config = dict(
    vocab_size=4096,
    norm='rmsnorm',
    norm_place='pre',
    norm_eps=1e-06,
    qk_norm=True,
    tie_embeddings=False,
    parallel_block=True,
    init_std_qkv=0.0255,
    lr=0.0063,
    lr_head=0.0045,
    warmup_steps=21,
    schedule='wsd',
    final_lr_fraction=0.0,
    batch_tokens=16384,
    steps=13239,
)
Each number is 128 + 24 x the weight over its row's rms, rounded and kept within 0 to 255. Layers, rows and columns count from 0. Numbers have three digits each. The size before them is the row's rms in percent of the matrix's.

# layer 10 MLP down (transposed), 768x192, rms 0.365, rows 436-472, columns 0-191
089:089091119138154139150077139106109082120108086157079153146139168144131078137145127151148124112159115122127118129115117110160124121134110095086155105117111105174126096099121182121137099108102136151173091172145120128159093145119130136114118065141131180094128171114131142099108183103112126137132140105129117148118164141139130093158147110133122134126097124161169100156104107152089113133158128127108150120104109137108089144099166108145140103120133149115136149127187120107121133115088091138123124124136127107155122154088161143148162132175123097123140145102138123139158162116127141096
100:134098123105093087179157165101124141163076113125111104186097150071144153164125102149138130126110144127115132176127133132095125137113116126136169164086124095161125168104126153148058122145096127145170136128127169139115106120162117076110148102120097127137128099139136115123141076128135121119140121147140117115104150143119159142159118177087137113124153158127087149114154125115160150146173174127083114188117121142093120082131154142116128112118153153107125132137095122144144131151144109129140188125127110137130133132129133089129107140116129118162144136131146136160120119080134144122
110:122132151164124161142090139099096136123170185109091103170127136140146136151099145160111131126143185109124116086124118138164131130120112165105124118102185139154093125115162137129124131164140103092112139125118122110121169115121158098137107120124117110121130120148126125096163109121131156103122090138091113091112123122100105116094114131095134134069185105152135117107097120137125152143127126145121136136131122110112148135173115121141084147080081109170105103139163122083179093132116153138176105142118089124115129172134109128134156130118158107121153106164114113150115101068152164134
091:128158089128105106140112150144132114149136173102091117104131176201133099136163084087123151176116070118097146123130124148087121152145142090114136117078139147136140150080138121123131117111127137107099135169113117104154110112119114106171154138095126108165150122102070157152133156125134117146153094152086130124181123100144136124110086126119135107139097136132132143124149105101148153130109093148161125084124139122115140120173141168109163140112144155100109132160080118155127109138162169137138138123140124145136127126095158192177110131140142114134123114139133102095114120141144137134
113:169070110142097107137158120117143090101129119075087095118152170130107122123148128120076090132127124121135151108149103143127144100149160159117147162143124151115152127121164110109165106080131143132103130132124137106140103105113168103134104139077117109116160106123162081122118152095127098144144126152103109098149182144115129160111128128185133208128127096133116142117138109135155128157102128140090137129132102131131165175123150087149130162120159158121086138149135099091097147151109102111151117134120141093141087139156116143143123115120124140112172134094107125131131086099121097139
088:177120074118153132072101085169147132164170179140137100126121154131140134144118117165118125144137128128153112140126117143158100103131089134144141109109165107132123115122138118147252115122125168123117124119159128129150153127109168143104119130072146128109120158110131163103148098136148115075134136122105145144142105116135097141117101115170125136090102107123118120110129111143133139114116155109133163086125148122193142124127099166141110158150110118132111128086099163122125128104127120121152176157171136143126161142110128146129123093119097119115126127151120158116157120106096149146
112:125111156123163074091144111088120085118077200078177121154113096114127130098158078118060114135167103144137162102152165098108083114115155109134128151128131162168118129131113117133163155095149095106101110139109094144131113110110112129129099097129126123113118128148123117137135114135088109106119130143162137094139135162157137113110102115129102191116092127096159144095134147116119095107129103148124153109156124146115121102113124159153160141117124118096125105133154124123120127116147140120115130098107161115096172128158135136146127155140130131162094127136140164137116131156134085072
106:141096125104132113138108150167141118125128075128134070104138155144098118134106120107136139124077134133166110132144129097162103145100142149126136130143111109141144134141110105154115120154131128112146138085131119103144105121180073116154175115136135090136132132103114147165126119117109116109176109162109087103187139158145162131088140142091123103126132100117176133094101116114101144145150183113112114159219169092143085142112132092134124109115112163123086092127121112093142129099132088107129122109124140125113103116148114083107119131149093146125109133156101131149125105110132158117
112:122157096118166099108118146141100162124136139127129096108138117135150132125098118096174113122152118122096131150129135119134067140117115137159113095120124159137107137140134160132150125169139113109125131105156095079100154155095151134100133141110143194092130129132138173147144146119121163131124108095166150143121147180132170104107120136135109113100115139143131082078131133088086108140173105134101178097086109152133164121125100155143093120091113129172142147131154146174125164106149137103123155150105123140148103126122111164156092131120092164117173146130126120118107067145136149113
094:120115144177147156152101114145117129134138085136144138123154133149175085110170105078116132133106092120135157136150117163144123119141119073139129117141131080108110101125131131106088143097148128121155135106124146161129080134169122096128121135155141129058108149101106146088138148145148122134094138169125127149149103113120094117172096133115189112156149087139147140123116109142170106114142124107090105113129064166123118133093108133164132147152085144115127149126143125112153153145113119110150090157140161143127130106115131098096139102127149131113115151149161168151168110120097071132
099:158142135129142117119125097135117085111077113139124086125145142183125108133153159101090120118140127123156126122150138128109131129141134119136129132125112137091137137111138137110109100089153090117147155160160119116101097155119152145107131116158106085175125146072157143132119146178112146095136108176115119090110172094132103138128117155121119170176144123100126153193128124133142127171118127149134109187092089145138134136122141091143122115138123147128077127133107132131137155093181147132109155160133152118137092117123098147140131071097132126180170125111189133141130099091129106121
093:142138147104105135108117156124097084144167115130135109140193151124116148127155174111155147117154129115142139124154148112107090096106114134120145113139121099124123087113174149135194136087110086117086115150144133117124136149117176107122139106132140131076135176129144145117098164096126152145160139156188111128128116096118148160132126113158136138196151100063157147123079126153128096137165127127122135137093124113157144163157132133145107113146140140126131135131111126158125110166103112132110153098131140179123147151112137124073125140124110131109144150126132121138063147143163119092
097:123083109077133131188145090103106144161184111148116103149146112161133153117133160138132107179136105107112162102135107097144121139115135103128096141093113104153128179092107135146079136113155161110139154114157121157113158126145088102096149146126099142142107113118124147145193122118118167085131123126127138141089188118137129101105122102110096161134142133096123136151139127116159138155144123151103125141160123104163120139111102117125156133131146150142142092145090123156163128138110106151100186117153097090126094118139124111112145170166161139139151113120101102152160136128088121128
103:131156133168118122167131133160137144102115147118121165119141149153144076126102118117108157125112108143116081118148180072115071187118137151094129100125135142109114112113123134161148144152122100089162114130135147110129130117121096127108058121158118105142162157074143123149097109126153125132143112130173130151168113074125172143143162128125127156106137151138082044108154143140086123136101134098110129091122104133155111110121117133127089153131139136137120105181168105124117078129136145130155124099105148152152128119155143125120126120118133139165094144130160139138114132124163122130
107:108111133144131123106134174156126134106152188140139155149165153153093095165134090140144155135150155113175122114091113152139134160144126145086098141108105127131121152166145108116161135123110132115117085150163101113137111114147121149120145114159147164174125167125118175141150112173193150149163102130129128117149145095140079101106133152116116143107105109122112112132122113125159071120125118113192180138126109150125134132094149116096106119146152132134121134154135141082160145120156119104151129164142148092138105115071146125167110105138133113078124132172115098131123096105141131117
088:141123118148136141163132091114149091124140146155130139098129130145144139136155110109088160153150113143150149109170126152106165111174120120149145164115144107151123106096117106157091140116150165128148149112129154130104078140092091100095153115114117151117162103122145141092089053128130140181114136141172117126115117096161124202150114140135151117110096148120131179122109116121156069131155110130123139118156122155156157123129133155172125176145152103133141099102125135130129078131103134083093145141147133120111054128114137101111120118153105114131141168115139116154110127113126115130
106:157159135101089111108132133116093123152140156124149155101154127139103108124120140116152108115153148127151093151158121102097131144079089134134155156146069151179127096141143140141125154129061126115111143131141125097096152113091144136130117138106171139146094120107114153110103136074092107140160119144101137084127153137088158158138150196125105087119100128168136130153139123136115134137125155135096117165174102117128134130109115080129098143109094143121131137165098097088125095127112170120109145132133121135118130131133168149134111156107101147120124160061110153137143138137183149122
099:128178115153117080109153088075113140130085127090121126126131114138184149170125111154095135134132147127170140116152107113124150125128122114140124174142156139133159149153089151153167125150179123135129113139124163104156102111114155105100147139112125143133125149170115114102112159151146101132113150162132105136142130100105146153130187118116142088155154098135164113156093175138112133124151135139188119134120120089157114117133097123112091101122137136178161137117089114123125159122136127096092136184112097134117158180158098170137106138124123097120115165099128139162111102137114118138
101:165132152132146097109160125107129124135138136134106147114158209177113115156158129132117119182163144154136143108135153139107125108095146120135106155112135171133115134131111129138166096094141112114115124135124142154119111162142131107121113138184145132087125186149166162129115144156150109146124119116088133115116132109144106125159114149149086137145177121153167147117117104203133115148109139133121121137129106150130139117165120147149110136076126154152119125087156117078142122095141119131165129154120160102167081136086122134144120099086149104158133063118138109156084106112139123136
095:121166127094174125121144115110104094152093124108161147096129155125149134161093134098145142113140110125130108111164119185125151085122127140116156126145119111113144136093134126136146133154112090123118131126140140137137089144130161176143120132155134147164127084165086156102100149148163110174113085140117109146114131140135047144102167122116091114157109120136128139138157136134138122153134091140150144133167155170112154154146127164122110108072152113136112149073154134135123095109118120113115094146121080150145127134167127127190097173114082094131141113109125126144132145164111099131
094:140141150118134105090117145145102104112057182117108171137096138158121154147108126144149145152131116104147139135084120083147092116149133155155123165137119155125137109089136142145142138176129118139138113169116161166115135144069110112114093108159129073151114139146122135162122176120122123100089134138120142126093114099113084134114120163166154129118135120187086097115144148108145122139118147109111084108106160142154129148138139143114126095153109165144108120147142129119129153090106128091118121134170155101148132102165147147181116125115156110089115138135116093160099113128152083153
105:145113102151125120146103105096130102098093119111074108153139167133133106138100136059109147137150105102142084125107148114144138124075140134104120112139139153074162112130104113142141120139163131108130129130144109163112120102108125136155103140132201093142134142145167150174125138142134125139139142090115153110083139119114116118115164154123170166099148097137158124129108141168140119146127124136130134156124123127129167127152110120133134055074141192139130120114119152081125112134093130104133102137125112130161078095122115120176128111070105140140135115129100137113085119155125158101
097:126138081109140145170098149110109160129141123149109152113106139119169107106137154168148155120127120183119119194109137144161103120098102114137139103100106124096156117104143162117143134113111152122137121090192114116174149102119167133127096124114148118123123118124161100129128140105155142152137142100118151147119065132166164125165170140128131142117178092155066095075095086134130149146146151169137147133148137151134080121117135111097109093160145111135105118136129102138117123118133119148142120124093106121081147149162149163120126122112097136114130155124136144176144104156165125150
103:108090109145129165141186127156176132103102140127115156101144106124160156101139145147112153161118111160107118169140135149187131101177118097132130092129131115093107130144105135120117146137157108142085123107125114090155165117132107106125153136103146145148131113141141154111156105157173132123085081122178107109134110116139110133126137148134078160122110122143147166091137133128113142169172157127122162094119142114137131179073123154141098120094110166100121092141149128164107128134128128159087140161163063139133104157116128104100140096140144142129132091100119150148108132119097129125
104:111131109138099097110140166127119102143067100093131146094108132087146140150114104121112110123146100117152117174133139094125132142134138138127106119140131153171124105090151074127116131124088072082148128159097126143119168141173135168125098111106135113118121127103160119116096135167138086116103133103087132147097122135135105121105171099121153116157116180143126164162158130153114142133134130147124083153113125103096187175129168105164114123145130141139139117087099119150098099101131121118111093136131126143176147121126112168128125153134116129105145159119121142148139108106134206106
101:071165134123142121144168104114101121117118127147134144119093145131117135108144161164110153118152151137125144113115121131117166115137114095099107112118139128168114106103130154167097097138128105164165145129077160103112140182121084116171117120114148147153120102174109131125110061137119095102125151126130134106101170139133154107137109135132145138091083148143131088120151095126123170159066126129124119139121161143144152122132130144139137138099096177126117126114136145099119145075070123120099184133075085119104135157103161094146121165137119158157117103131134128105150118098138135124
089:134129126084112128155120106149118123164104141098115151136127166144115068138151107176134133151142094134112105113152111122121148125141150157113121157092165126115150100120084150111122069135166128082149131146150116134121159102176092107138148085107155090117136164141141150120106122104113117121133091100104157141128132156113092131121147132131139142107103158125123111105163123166146179098127166104148125080135143148142117098113132142194101094116161187155075129140102148119119122114172130143132096109149109108129143118124099120126145141099104165137114101169092128113134122113081102094
103:169128137109146127129154149120139138112138100149118116131137145077126100125108146208088130124099111139110100138098152122131118174161120099114135120143150115115127148159129127178138154137193134144138139087131119100133148092150138144130178151090107125133123132159158174143148116144160152123109149146133128075109137143133166111123154104191113137131124131159084132133136111105160115135111152080104151122140108120195124105087071118117093144145129111097099116097106138123096131088115124159122134106155160134179092163123129135120124124149159130182107119140094134108140147135113126126
094:116124124123105127121075122172098174129126134146088132081119102152102133170112143081152114108158162104135162116186112156130115115116140110103124130121155155154146091110123106118129099131147137131083093129138105111107125136107142124107105069184134172193129163171128125136085147177129114119153151124132145127146103138115142177086170114107128125089144124117141121141181121161127150102126141125120136093136142157128156137128137118095114103158103105104139088118135109154125143134098123112137145114152177110090120147122129127161158109140122166138156154068103145126119147113139102110
102:122127126077127137135152156113146041119151141129148079130064112162105101167121083106151115140105143099162121109128142145117122155136152095114108132152126100134138153145114117117125136098107102127160105135125116102101137124121072120155115137135154099149118094142137137116120137108114121095115098162157115154093146123164128110145127210126139155152151146127111098130105144122140131087122142144120146127122152141142148155143128120187152118099130156149128094106154093135118107114124159130067067119152144133126112151156159139151091160127110158111148092146130071099141132099111135142
082:167158173171107102145162137143155132149088108107133154168157117129099139109137113164158107146124152088105116125141164123140141112192095090100108147115117100121108117171107117124079110116115075138113124125173154155112104148151155151154109141147118128123141120157091094095119170119126129144139111126142140121168122144116111111124143135135107140157143151072128184157159138153080128108125138133129124117135088121150108073182140141120143131129168102137135124102146147118151128131048120133152145117127154140150109137105116073102116100128114118158132149092105140126121133138155097118
106:093145120129102113142153138138132119140117161146146128077125124149128156122122130144165109129134149126159124115110147135135136148115142116097157152150153085123175084141105127145160165122154114123067189121137150149138086133110167097144116164070110134170127091154112117125088135124136131108078142118131098105129146093171182135124108084194136090130122119109164119145128142079148109122167132095112131194117126112113137125118152167159081130137102168124166120140123121119138116128179102115117095132127156140107100107138104170127123121116146128150129157093109095147140131131115136139
099:159105145134188092124188132127137133112107142168115072137139144109064116156093121135096131144139140156139130164101160135142128126176137159134132128126155104091101128119129115145186110124128120152136140135156139136111129113135131125167109154126163143110134162143192138154123130154120130111155123140145146125138165124119127146165101154114051136119164162097133099165138114152141101071126134188133129093138133121138131094149159111124121104120113196116145108138168119136134100141145117155100107113149135064104124108118096162140097145141109117140127131141116108128139092102139134112
093:146116139084094146157144141110101136063147131125129121149129141168164112130130116158191108125137122075187101138132132087149131098111138153141126115117109162181122135100105130104144119133101105128137111105105164108138125175137108132108141135137154137143097158124169125158113159171127135123152108141149108150150101154114121162141108090121148119153169173123170116142151150116132152144159142134091118168155156080116119149153142119127195153119105164121134168119147103104174113139113164161135171108141109112112140064114123144144132121133136119122154131115151108131103161120111097144
103:146099151123133109109120138095104157154140166164088133111075176143116128162111157126130124146118139122165118158116120161103098087098106127147147139111147132114100111132092147107140131124125165102142111139123103154113139119144147139135156161136105193166150096120125150118141124078172108137158109101147168141113096137121110079123121099082129171096077116156157079149097064123128097121185187123126110119097120133173123149101112098150118104163165147139099098143139121141129156122137108148137121148139170092115159145162137108141153126128112118115128130140107120152126121121140128124
102:125149114120140073124098133148127070173127089085145117084117116097103080122119142132109098107136097161113081104094118121156137138145127136102135156153113081146129129178138155158113152124117132124122136129163156156114135173155127125098118145122097106076061095144118143147136112163148139122124155120151135154145145082195108096166081121142139138126130124134091121104150153142077153103134124124147114103129131140115133157131161122125150112129107141111157119130164121125143139125128081106132128164139129141129121136128159106149103134112081158093123119168137151123167129103183150159
096:094155107102102169151125142161167100100099125119106100125113126128124120115129074125108172115152035139137151132128088134113172131131154143141131119147126126116151140101113120123111113105087129187191132113112157147156122116082128123176179123146139124164090122139117176114147097149123121116104119131126100145157149156124116127150136125110170116127123156115126157120135092092129134098120143126123110140126145125138147122153120094156137149162169147165114106150085133159105133130143132137142138132107129132126151117194126133143167153112087163132082170137136090132162118121088146108
# layer 10 MLP up, 768x192, rms 0.176, rows 437-472, columns 0-191
080:119133086145134125092117082173131104123141139116098124101168114121108113129129164147140118161134156131139118127132109148145118170115137118185080092153159146081142111156114107127158121123112138067117132113121115125115158120066140178128131152179123162146129170131124137121148162161136169118126127102151162120115136129108134114106104150163143128108121105116145111132137140112163055085114106123190116077163131083148141144144104179116110122151135113139140146093148107145111147116113161115111070111139128120100141133121138165122111141130155103121145130136139123153144113185102142150
106:076125164130146115144174141135127141128080153164117138119135115166121137146132145181118098127139103108106131126153139101143134116101122086110134136140074110139114122200144181121127120158113112159116143114139150143083115118113165088123120114153068140137126144101126121104138112144188169110125154135098143140141118124090116101124067145145092125132116104138159145131095122123107098094179113160094147172083141145114144135140090108088120142134123117146108140112116140175145136139137143129116101179119111135137174125133162135091129095122143104130137113157151108140064124145125114129
095:155137125115157126132113139120110128120100102129171145145124138104097158139168136196180137111135138167181134129145104090122073152127121166163075117158082118122110094152156156158089145107133121127136141153154107114114129125140113119116113098138117157108133154125172111139120118110138149087103132134164095133100149126130115138120145131143144176149129112119141139157072138139117134116119150091142149124107096101150129120153103117142167081139123096123143122094191122106120097082117152120132127135120123140136136150167077064112136099172148171138106152146166129108113129141159104136
106:125117126106160169124146193128075167130131113143102155161136103124127126168133150127139141142104141155088155136156171119101132129155153153150165134099136128161119146133115107169161172147091153087133138128135104091106112147114102137116140084142126198110140142143141118094169114127113112142125119077122148137128143100121132136144117142130166171129134093168165128124148074123112131117117129131151174126149146135134076144109119145133092115131099143160120146146140118127134091112139148106107171102177125130115148195115107152128162146121121084158145109115157132132105171158154123135
088:119122131103128120104168112120117163115098096122149152142079130124128117158111144124134151114154099127107151157129104142114139128148131121116090131136131098113136176118134127145200056140101160124127112127115116078181127104107132088129153154134108088118119097146146069166166121105108120129117113155128138128120165159134150113170094159112148133141128113118097119138131097109127151101141143158149121171157076149110101096134115163138138125131154137129104094132080143087130147104106119082142131119110137075143182120118132107110166143149156177090090136155156151114114107118119114140
107:122138122095165133137119151124138116089072163154109112104112133088070124176110165132095117148136146141134136126152105141115132121115139123113145173117134133122111153149110082147134115092110131091074120140101082199115105128134145138109104121110135132122150113138125139125152134112121097113135114128108138137135132170096112129125102066143102127148158107049162129136183172127136092113124100161100120161110134131103094100121143131075143116101167112093098114129142132144156132149155103145118091150142072147144126165151073129119135107124121139155119123142135141152097137110113121121
102:159131140103131148128136153101094099110146119109128146146116116107133114136128155133104117124136165166094116086147135158137167098119141120145156084128111115119166144122140105161167123124095155107129144156102116148099138136128112092083168196106127095151122146124152117079140143125130142118131115108131161138118092121144208131145122139117110107135153140145086115148162151150134111129156120114139139182144138167180151150151140122149117076148132175140129187137160160120116152168133159111091083170135143092157137156085110138118142139128118128157148129155117154153132114115134161168
103:168115150088118140122139186129102161123105123122183155163118118164156179119165096138164123135086124130091134152121135161104147130114139156092123118149070127134110105121120124146137146118153106115155107146155128097172134111171160145172077149153140095158168133147115141155170166147099148104149102120142173097119122138119128165149094126162103095150139150150136119138154089126118123120127121123112149101131157114120068108108087127117111139103132129136113129149123155120130105109145099110163104088079148184140152184105107164117122104128152150105132131127144129127137126129135132135
101:118086148128133102144106157133169092126144098115129130126149138106113112141105103114137079122085102149136102120095144132124115099115128131126115166120131142126099131150110168142108177164148149150119114115129095102137137131130155102164128126105119110140136114142122123131148127185111105143095119159087191127140116141157164122176115147085108123132164137095145138146110071097156110115146163090091134182150153112115119148110074099100147146138127108115144121079120100111166098124145095125060146118163151098117134121133151138146107112123107075097142106105121174150122127130145085126
104:110141143125120163136112159144114107117147116102162142136099141139116159149104101143165166136093145122103133140133060083102122128098146131108138139114090116160144160101090152152143138168128163130095080139115074069179142118119140111135074151131087152105130096157177102138138102137119127133121109145133117128094115099133153079165175118200127115145107134116149133096138149125088157128146118132149173108127154109117126130143135145114118135109113120098160141141127117127150102137153142123114122065100100115128131153155178108137131156152159123113139152166132151151127144143112134158
097:104192143098091131147128176137109087173118135127097081142127143102141147115148131112110159112126123161108176077129145101094129118117118133132120134103124102129179111132156130117111107120139151086124135141131127154127153186117155148150135144205136110096131142066114095098135115142135116156163124096123082106148160107114141138141110125136139116131175103091110127098122100088149161134136159149139136112118142129091136120128115137090084073101129159096182147125124135133169140113145108127126138073157104086140124148129132133113126101122115156161089135114120130132124161131121131131
098:148167170129119144121159133111092098085127087114124132125104116107133142141148149111113103111117103129111112133133129108101167114109061127155097118130111136151147154143145143144126161120131099098165138123135110153120130091105120119112122139117114117097139129131112067120127138135146175155125173127130160077170131161143141149154112120145141119149076107149105124181096155172140154128149102136133089094114120108142155146103142104176139098083127152117141167093155143092158147145176108081092122122127167129137130170149146084122151134107133180146129151135136122086123128152110171142
106:102146136147149127139109119105123159127095132083157141070186128143125130108172111137103130115125108090114160144119172123147165141154106156119111128144154116143112138159152122155093096127146092124131101136118106130086155149105112122167160168131142117124129103128157180134075111158116137161148132092126159174151140143099114171166123097131154122125151137116165166159097158170135142125111111132127113128122148102140175089169087117133140110110101137094154108119126129123133110150105098166113124149096132149154132091161112176134133133073122090093127103114115145127076109140132140112
097:150115084081113099108134181108106139140121167132109172132114098132120098095098138093124103139155121165144109111129125121141142117107163158106101163096136148156152068124160165105159150104126133168117114105153139172124129156112135107130164140143151162175097114115137130115148116143126127091136124148078144103089140165130169112120109167131116152138146176133134125114143138158151126127117164109129143130109163079112161127100141147146131122145124118079147099091186094122181101142129141138151110138157150111158091133152131108122103139070126143129144145114167131110129119143147153094
089:142166112106074110099111124114161138114164117106118113101130134125154133129133154114166128132126088126169123121091150126153104123116117148141100093155081175149139127141101115095138136122127120111093111113127062154091165118145141147167104113160143148170126162122109083114107146123116107114135098126156115143147069123115127090116136145125119092159164125124153092138142194151118144106110099102126132150120125137097145113105117084134144100135108139143095179119184121153167158135109121153176141151135149147157143144145104125143115082149152134114144121119101095109113091184118123112
105:089180138099151132162103121131118122121143135148147123172101126138125108149149129165161173107111163139138126102135108134131162160128098143122092150079146160122108114177166157182188124118144164107130113096125133110147127129103141104126129122125145173127134183176143187141081116149126121131131103148124131088110115150123129118100128120140113107117137119143117105128094156142088157107117138128144090109133122123131113095132113137132124094058129137118138116151133151134127100177131152134151111125198131182153150133139162122132137087137124146117150083131077115095147128154121098109
106:095124097138120147141126136105082152137160097143076154098155152135144149151137137078153125124147139140133176092124138150080113136149132083143091078150145166107139114120119122145161107151143142139149130124140109126136128138112102109144144162138130120120137156117151105112158138166138118149135092137129109120103117119142141139127126107151129109096139120154168101107116155113100162128144096113115106102081128096118168093160081143127103080130135169187133159130167163098150127158126133131135169179129153139081168142151156158138109117172151130139068166114103107106125139117096102145
096:112109089156119142165101126114146156128145124101121149169095111096126190101144101091169143115091117134142117149124125119141149116138106121085088120091143113151118148128137112152118186104103157108100123114142146089114121157104117141165162127089118112136117092141107107119110145129120099135104122124171146136123115148138135127110130128114112090090126118106077105160113162102155145113116116130161132117096181096114112146106132122103114092142137078141116119120113138153039125135103137122081117132112125123118140159198120139121119135159145151141119141135173142156131147175150184144
106:137118156150103100139176115070152134163106149091108149146147111142110113121130116075169088140129081154166130135115140112155117152166147107106117111122102174156144156112130143120117154105134153104145147135112153086129149152126093086114099096163127154160127194137161110123130123174078122097159119101124118128132114111120149122153115122170116138121153151169131125093121144114081098108151172087117141103151111150086149132163136142118132110175131132131109137110146153112141190112107126151129160107148133118163139124120108138099133132119120123134116087176113132121108111150183118131
098:138122113162120155175109169086139162100143117132140127175134108134179129122154059106129110136115105131143130126149117122148164155121114099134101106129121144126157120113116116165200127109125173079082131110116143144110132110145137151164111131126133115139105143141167123134112150118142102180075122100127134086131154144141171098097098128086128156086139127138125119102123170130120098153099142163152120081140155169161136113125083109174121184120142117149159129101132126159156114160130148122133122111135146132124139129122118121102115134155175101150112126133181103131135169119124101135
103:071161130121123120106095155087116155152112072142164176136069140129116167139153120135103078135131155112127132123156141138147149162143143108080129126142114138101123120117146153155145125089146133118139134116125134097097105142117090098152102117118082128149121076124120133070102134130143109139146121141147125124163111148137107142163102127178123140121142127136118165162147123109131112137130130151122153138165105113175112127126142157132094155147124125122157149140102130124081198117122088147102155091122153085089139149153112136142109196136103163107140152126189156124132130150129138135
098:154145155094151140139099145137126156127123103113148082194165130141153108093128162132130174128150104129146158146143126137133110134109124102114134145138110127100174121140153156144161108124120184088134093136128116103145118120134193145141120094113127142159112166102112077127115098124159130106130171101139106171140119128121121146114170159161139131160120092134142120067120115137126104129119135100139137121139174167151164092139120102099072087105125125106074085106143119127093121137117104106154134133133164111132145136105170105118119109129138142101124182112157151180120134113119154130
106:145092122118133141157101112112123100140092091161160127123152152116110125090134102131120144113079155117145091111149186117118122142154142135120138141132118131128146138137118097172131122076131123119133149083119118078100136117128121081122137119138144150138136131139144139100126124142098162114100153120105147120152161187135141141104144101086134114100110120109129144136120120150128117081104155126133092133136122124098129078181109153194145164162117136153149168144155125106101146091122139115172146145162147123152146136038117148130080104163163154137099165131133130128116106182135142126
102:139147142130137118136132096140125169097155105129132125146139113154117107134161189132137159152111144107142166173077117150149158103091129129134148149082097106137132079054086128117171127122098115116177100122131180177150140127143114111180065140116135111152121129155103136133127161130133099119168099141154140101075116125138148149137130099163087126093153108136109124159166157154125150144117135127115160158141108132105094132148140134134119113105138131136126132104167110144087142142094085122143150103132156107151139121109109132097161108115098120115112115136129125161168139123089100139
100:091160157145152125154156136148160164137132110107088105077152153136104126132113133112129126127078132133131159128133168097066114188132138156141126133117096147112140118150154118151100148171089111101136134103120119123102139116128175099105137116174177088127145121126137063083150144097090153109154117122107097090154111113132132146115156153135137143133127148118136148128083144143171123117143175100118131127121094152183143109117120077118105145126137107114133175148146122142121134119111153162144135121100157141170107112143165133112160136123107105119153166116162103108149132147143171122
095:148132109107085141144132143161157096117129121151135138139138112124146123111139159063120152120079125129143127125169121116157098156125116137104112109134149081183172144119166129135129142127160133145110132042096198136109127128074120129107151150160119125146121109113129107138104161131137148129088145162122125162129139144085203114138135109162111088117123158103129149155140119122182129114111133168126141155140114158151166117102137107117176151153101143148158156136124120125121148109135139127138113146120139164148152159133120118147130141089133153116120133099162115111137161157185102133
105:124145095098121151142114163143150134196115158172115116117119111111113117135120106155161145109136119163102136090142183148134164151156130108130173140134096181117168146148116121154138082144146154096153147113172177147120109097135160144151101107130127140165151147170124119125145082143143168092104100156145136149080158119138152094133111069134101143140152170134110102149117135112131160131130126086151117152123126127105135116163054144089102100113162144119106148129116145094106149100123144159156128106147138129136152182112127142119134124116123119130126099122112121095140115112136127099
106:139111145107156146117119144116136164149128153148102154130148167098136137135089156117125157141133133109099137141146119109143096120149089108083112162129112117099153132135128138148086114145152125152175129089091112111163158097122135117118139151128135098098095150133103126097152146175131141115101120125172090116105139112110098151151139169197091117073169112099102107137149143118082136138135129112144121090168115100132107109148125130151144177118154142152097153139159122127154121166146133110118102130141091146109062140143152140156118105074116097145098122162129127119130123109106061151
104:156124146135164117156122119147125128139107145123153157128148120135163175183120142081158175137139146134113138086118129188139129097115102126121112094134104091118128128123108131089137159108144166130169064138141101165132150161095109148129113152127073156103148125128088138146110164139115130091121072147172112129096152108088123104147114134094110110120152167090129153140141105123102161099141135122134108142085117109145111136123135136135140099113097122137134087136128155182136122109132111156170159151140097105119134122155135113078132128131160122158135111135134118094132090192106102126
085:139107138120097157136149126103120106136091111131116133140115121136119122118153070144134134099096152138129122119147106095138137185095155104089138166138151097154151183105132153138094136102159153138186145134098124097142123106158099098110117148125100094136132150145104134153167099170149136134102103101112136113084142132074124132149137074125106157110142052109174139121155122109131154127157155157119102157130133148133129212141093142112123126117162106132119133127115135139116135125139093110066126112135127092097133117141115142135178149140111144158111136152135125093103115140138165116
107:099108087157138111153170133107116132139159160162096121138170127140119092130131121128135155149143074129122119124133087109122122187119128150117113170092122091151157147161107139125144120159149144132096130152145131077110116165132138098153121128161119162123149128097121148152126126115120081112151110099141104104139114143086117129094114104175115118133153125148165156142118124137174158151126128124148150152077102140142141122179123119121077123061144112153145090148134156112116130134127130140155106151132107080127126126137175169110113122151123150134171157103111114111077167146078165136
097:136151157103124116142098121127152134149127079080083173091163116096126162150129153117113124114138112157100115099171161167133152127138137147124121149131093137125154165155094107128160120133075149148124113157144121123129123142103136131146163166049114136151159091135087118118132168144151121124083110152114110141158106147122096134117142135170169146135101124094136190144134153125111123138130145121125155131094129131111146106155149154181137154128105097071112132114099174097153156140097144131119099141131144175100112127144126091121133108150161149108089105117109152113107148140147119137
092:100124101163149109136114121163158123167090116141120133107147137121128159103152123103077179118123096180095112092133120158127146147118143103145138075107146134100159124143119135138101165085137142120116134097126139125080140091110154147113094128146121100150182089123129151118090097138123110165118168112114124127124125122109095125085114113138099138118096129125103118096127097157173126133092109100160149125114081143096145126099063133169099126150127115131091146107172142096114130090129114099092119145129155145140112166118133086109105167140067145153160114135129128142115117128112140137
103:138090113102073127122130118073109187144100116133148158128121127145131153150139100167131099134108134136153116118141113166108121078120148145116098122135129108122152143121143141129142145112158150082150140106127138148100071141135123133137118168132130072145152102070127113103129120121123168188131101134144131129113103144151145149142106111136108074119125140110105138147083113183149149099088142114099086130084166112132106135137114181110190132103122142126114171138150137139115123131139130138176101107142171127121162128131122101121145073132091139098118121123145109161111138115153172130
101:141123147122164102130099154083150119118087128102085150137153194110145138097182169110125105112088072150124128131127121131141175152145161174134115145134101065116105110134130114110134149123104119145089095153116116124120136110142119143125143139116076113118129154116189097129133122163081163119116155116127125148128138121168148148130129144115138089129126138101100134107084128105112159115103163110164132114107169149101150107135128170137161099126116125089108103175129158089117154131104141158118123133136114154179136097097162141140126123157118153118115154148163140085140097109116130138
099:175082117133149181113123148127119169097144139117101150117158100152094120118120149101091092156114177135093122131146153175159092135151106098127135096141096082144126137145134135132141159084117108082137119154157140133116139138141101158079089175113130146138160134147151111130127150106156169147153183119116083097113103137124147164133156128134085101123123095121128143142102162134115125146131120101149144147116135124158125148113149098129110126136128123158121123144125166113141125126114129117134121152155127105132176131100127117084107144115230118127135103111100102130166158123106133161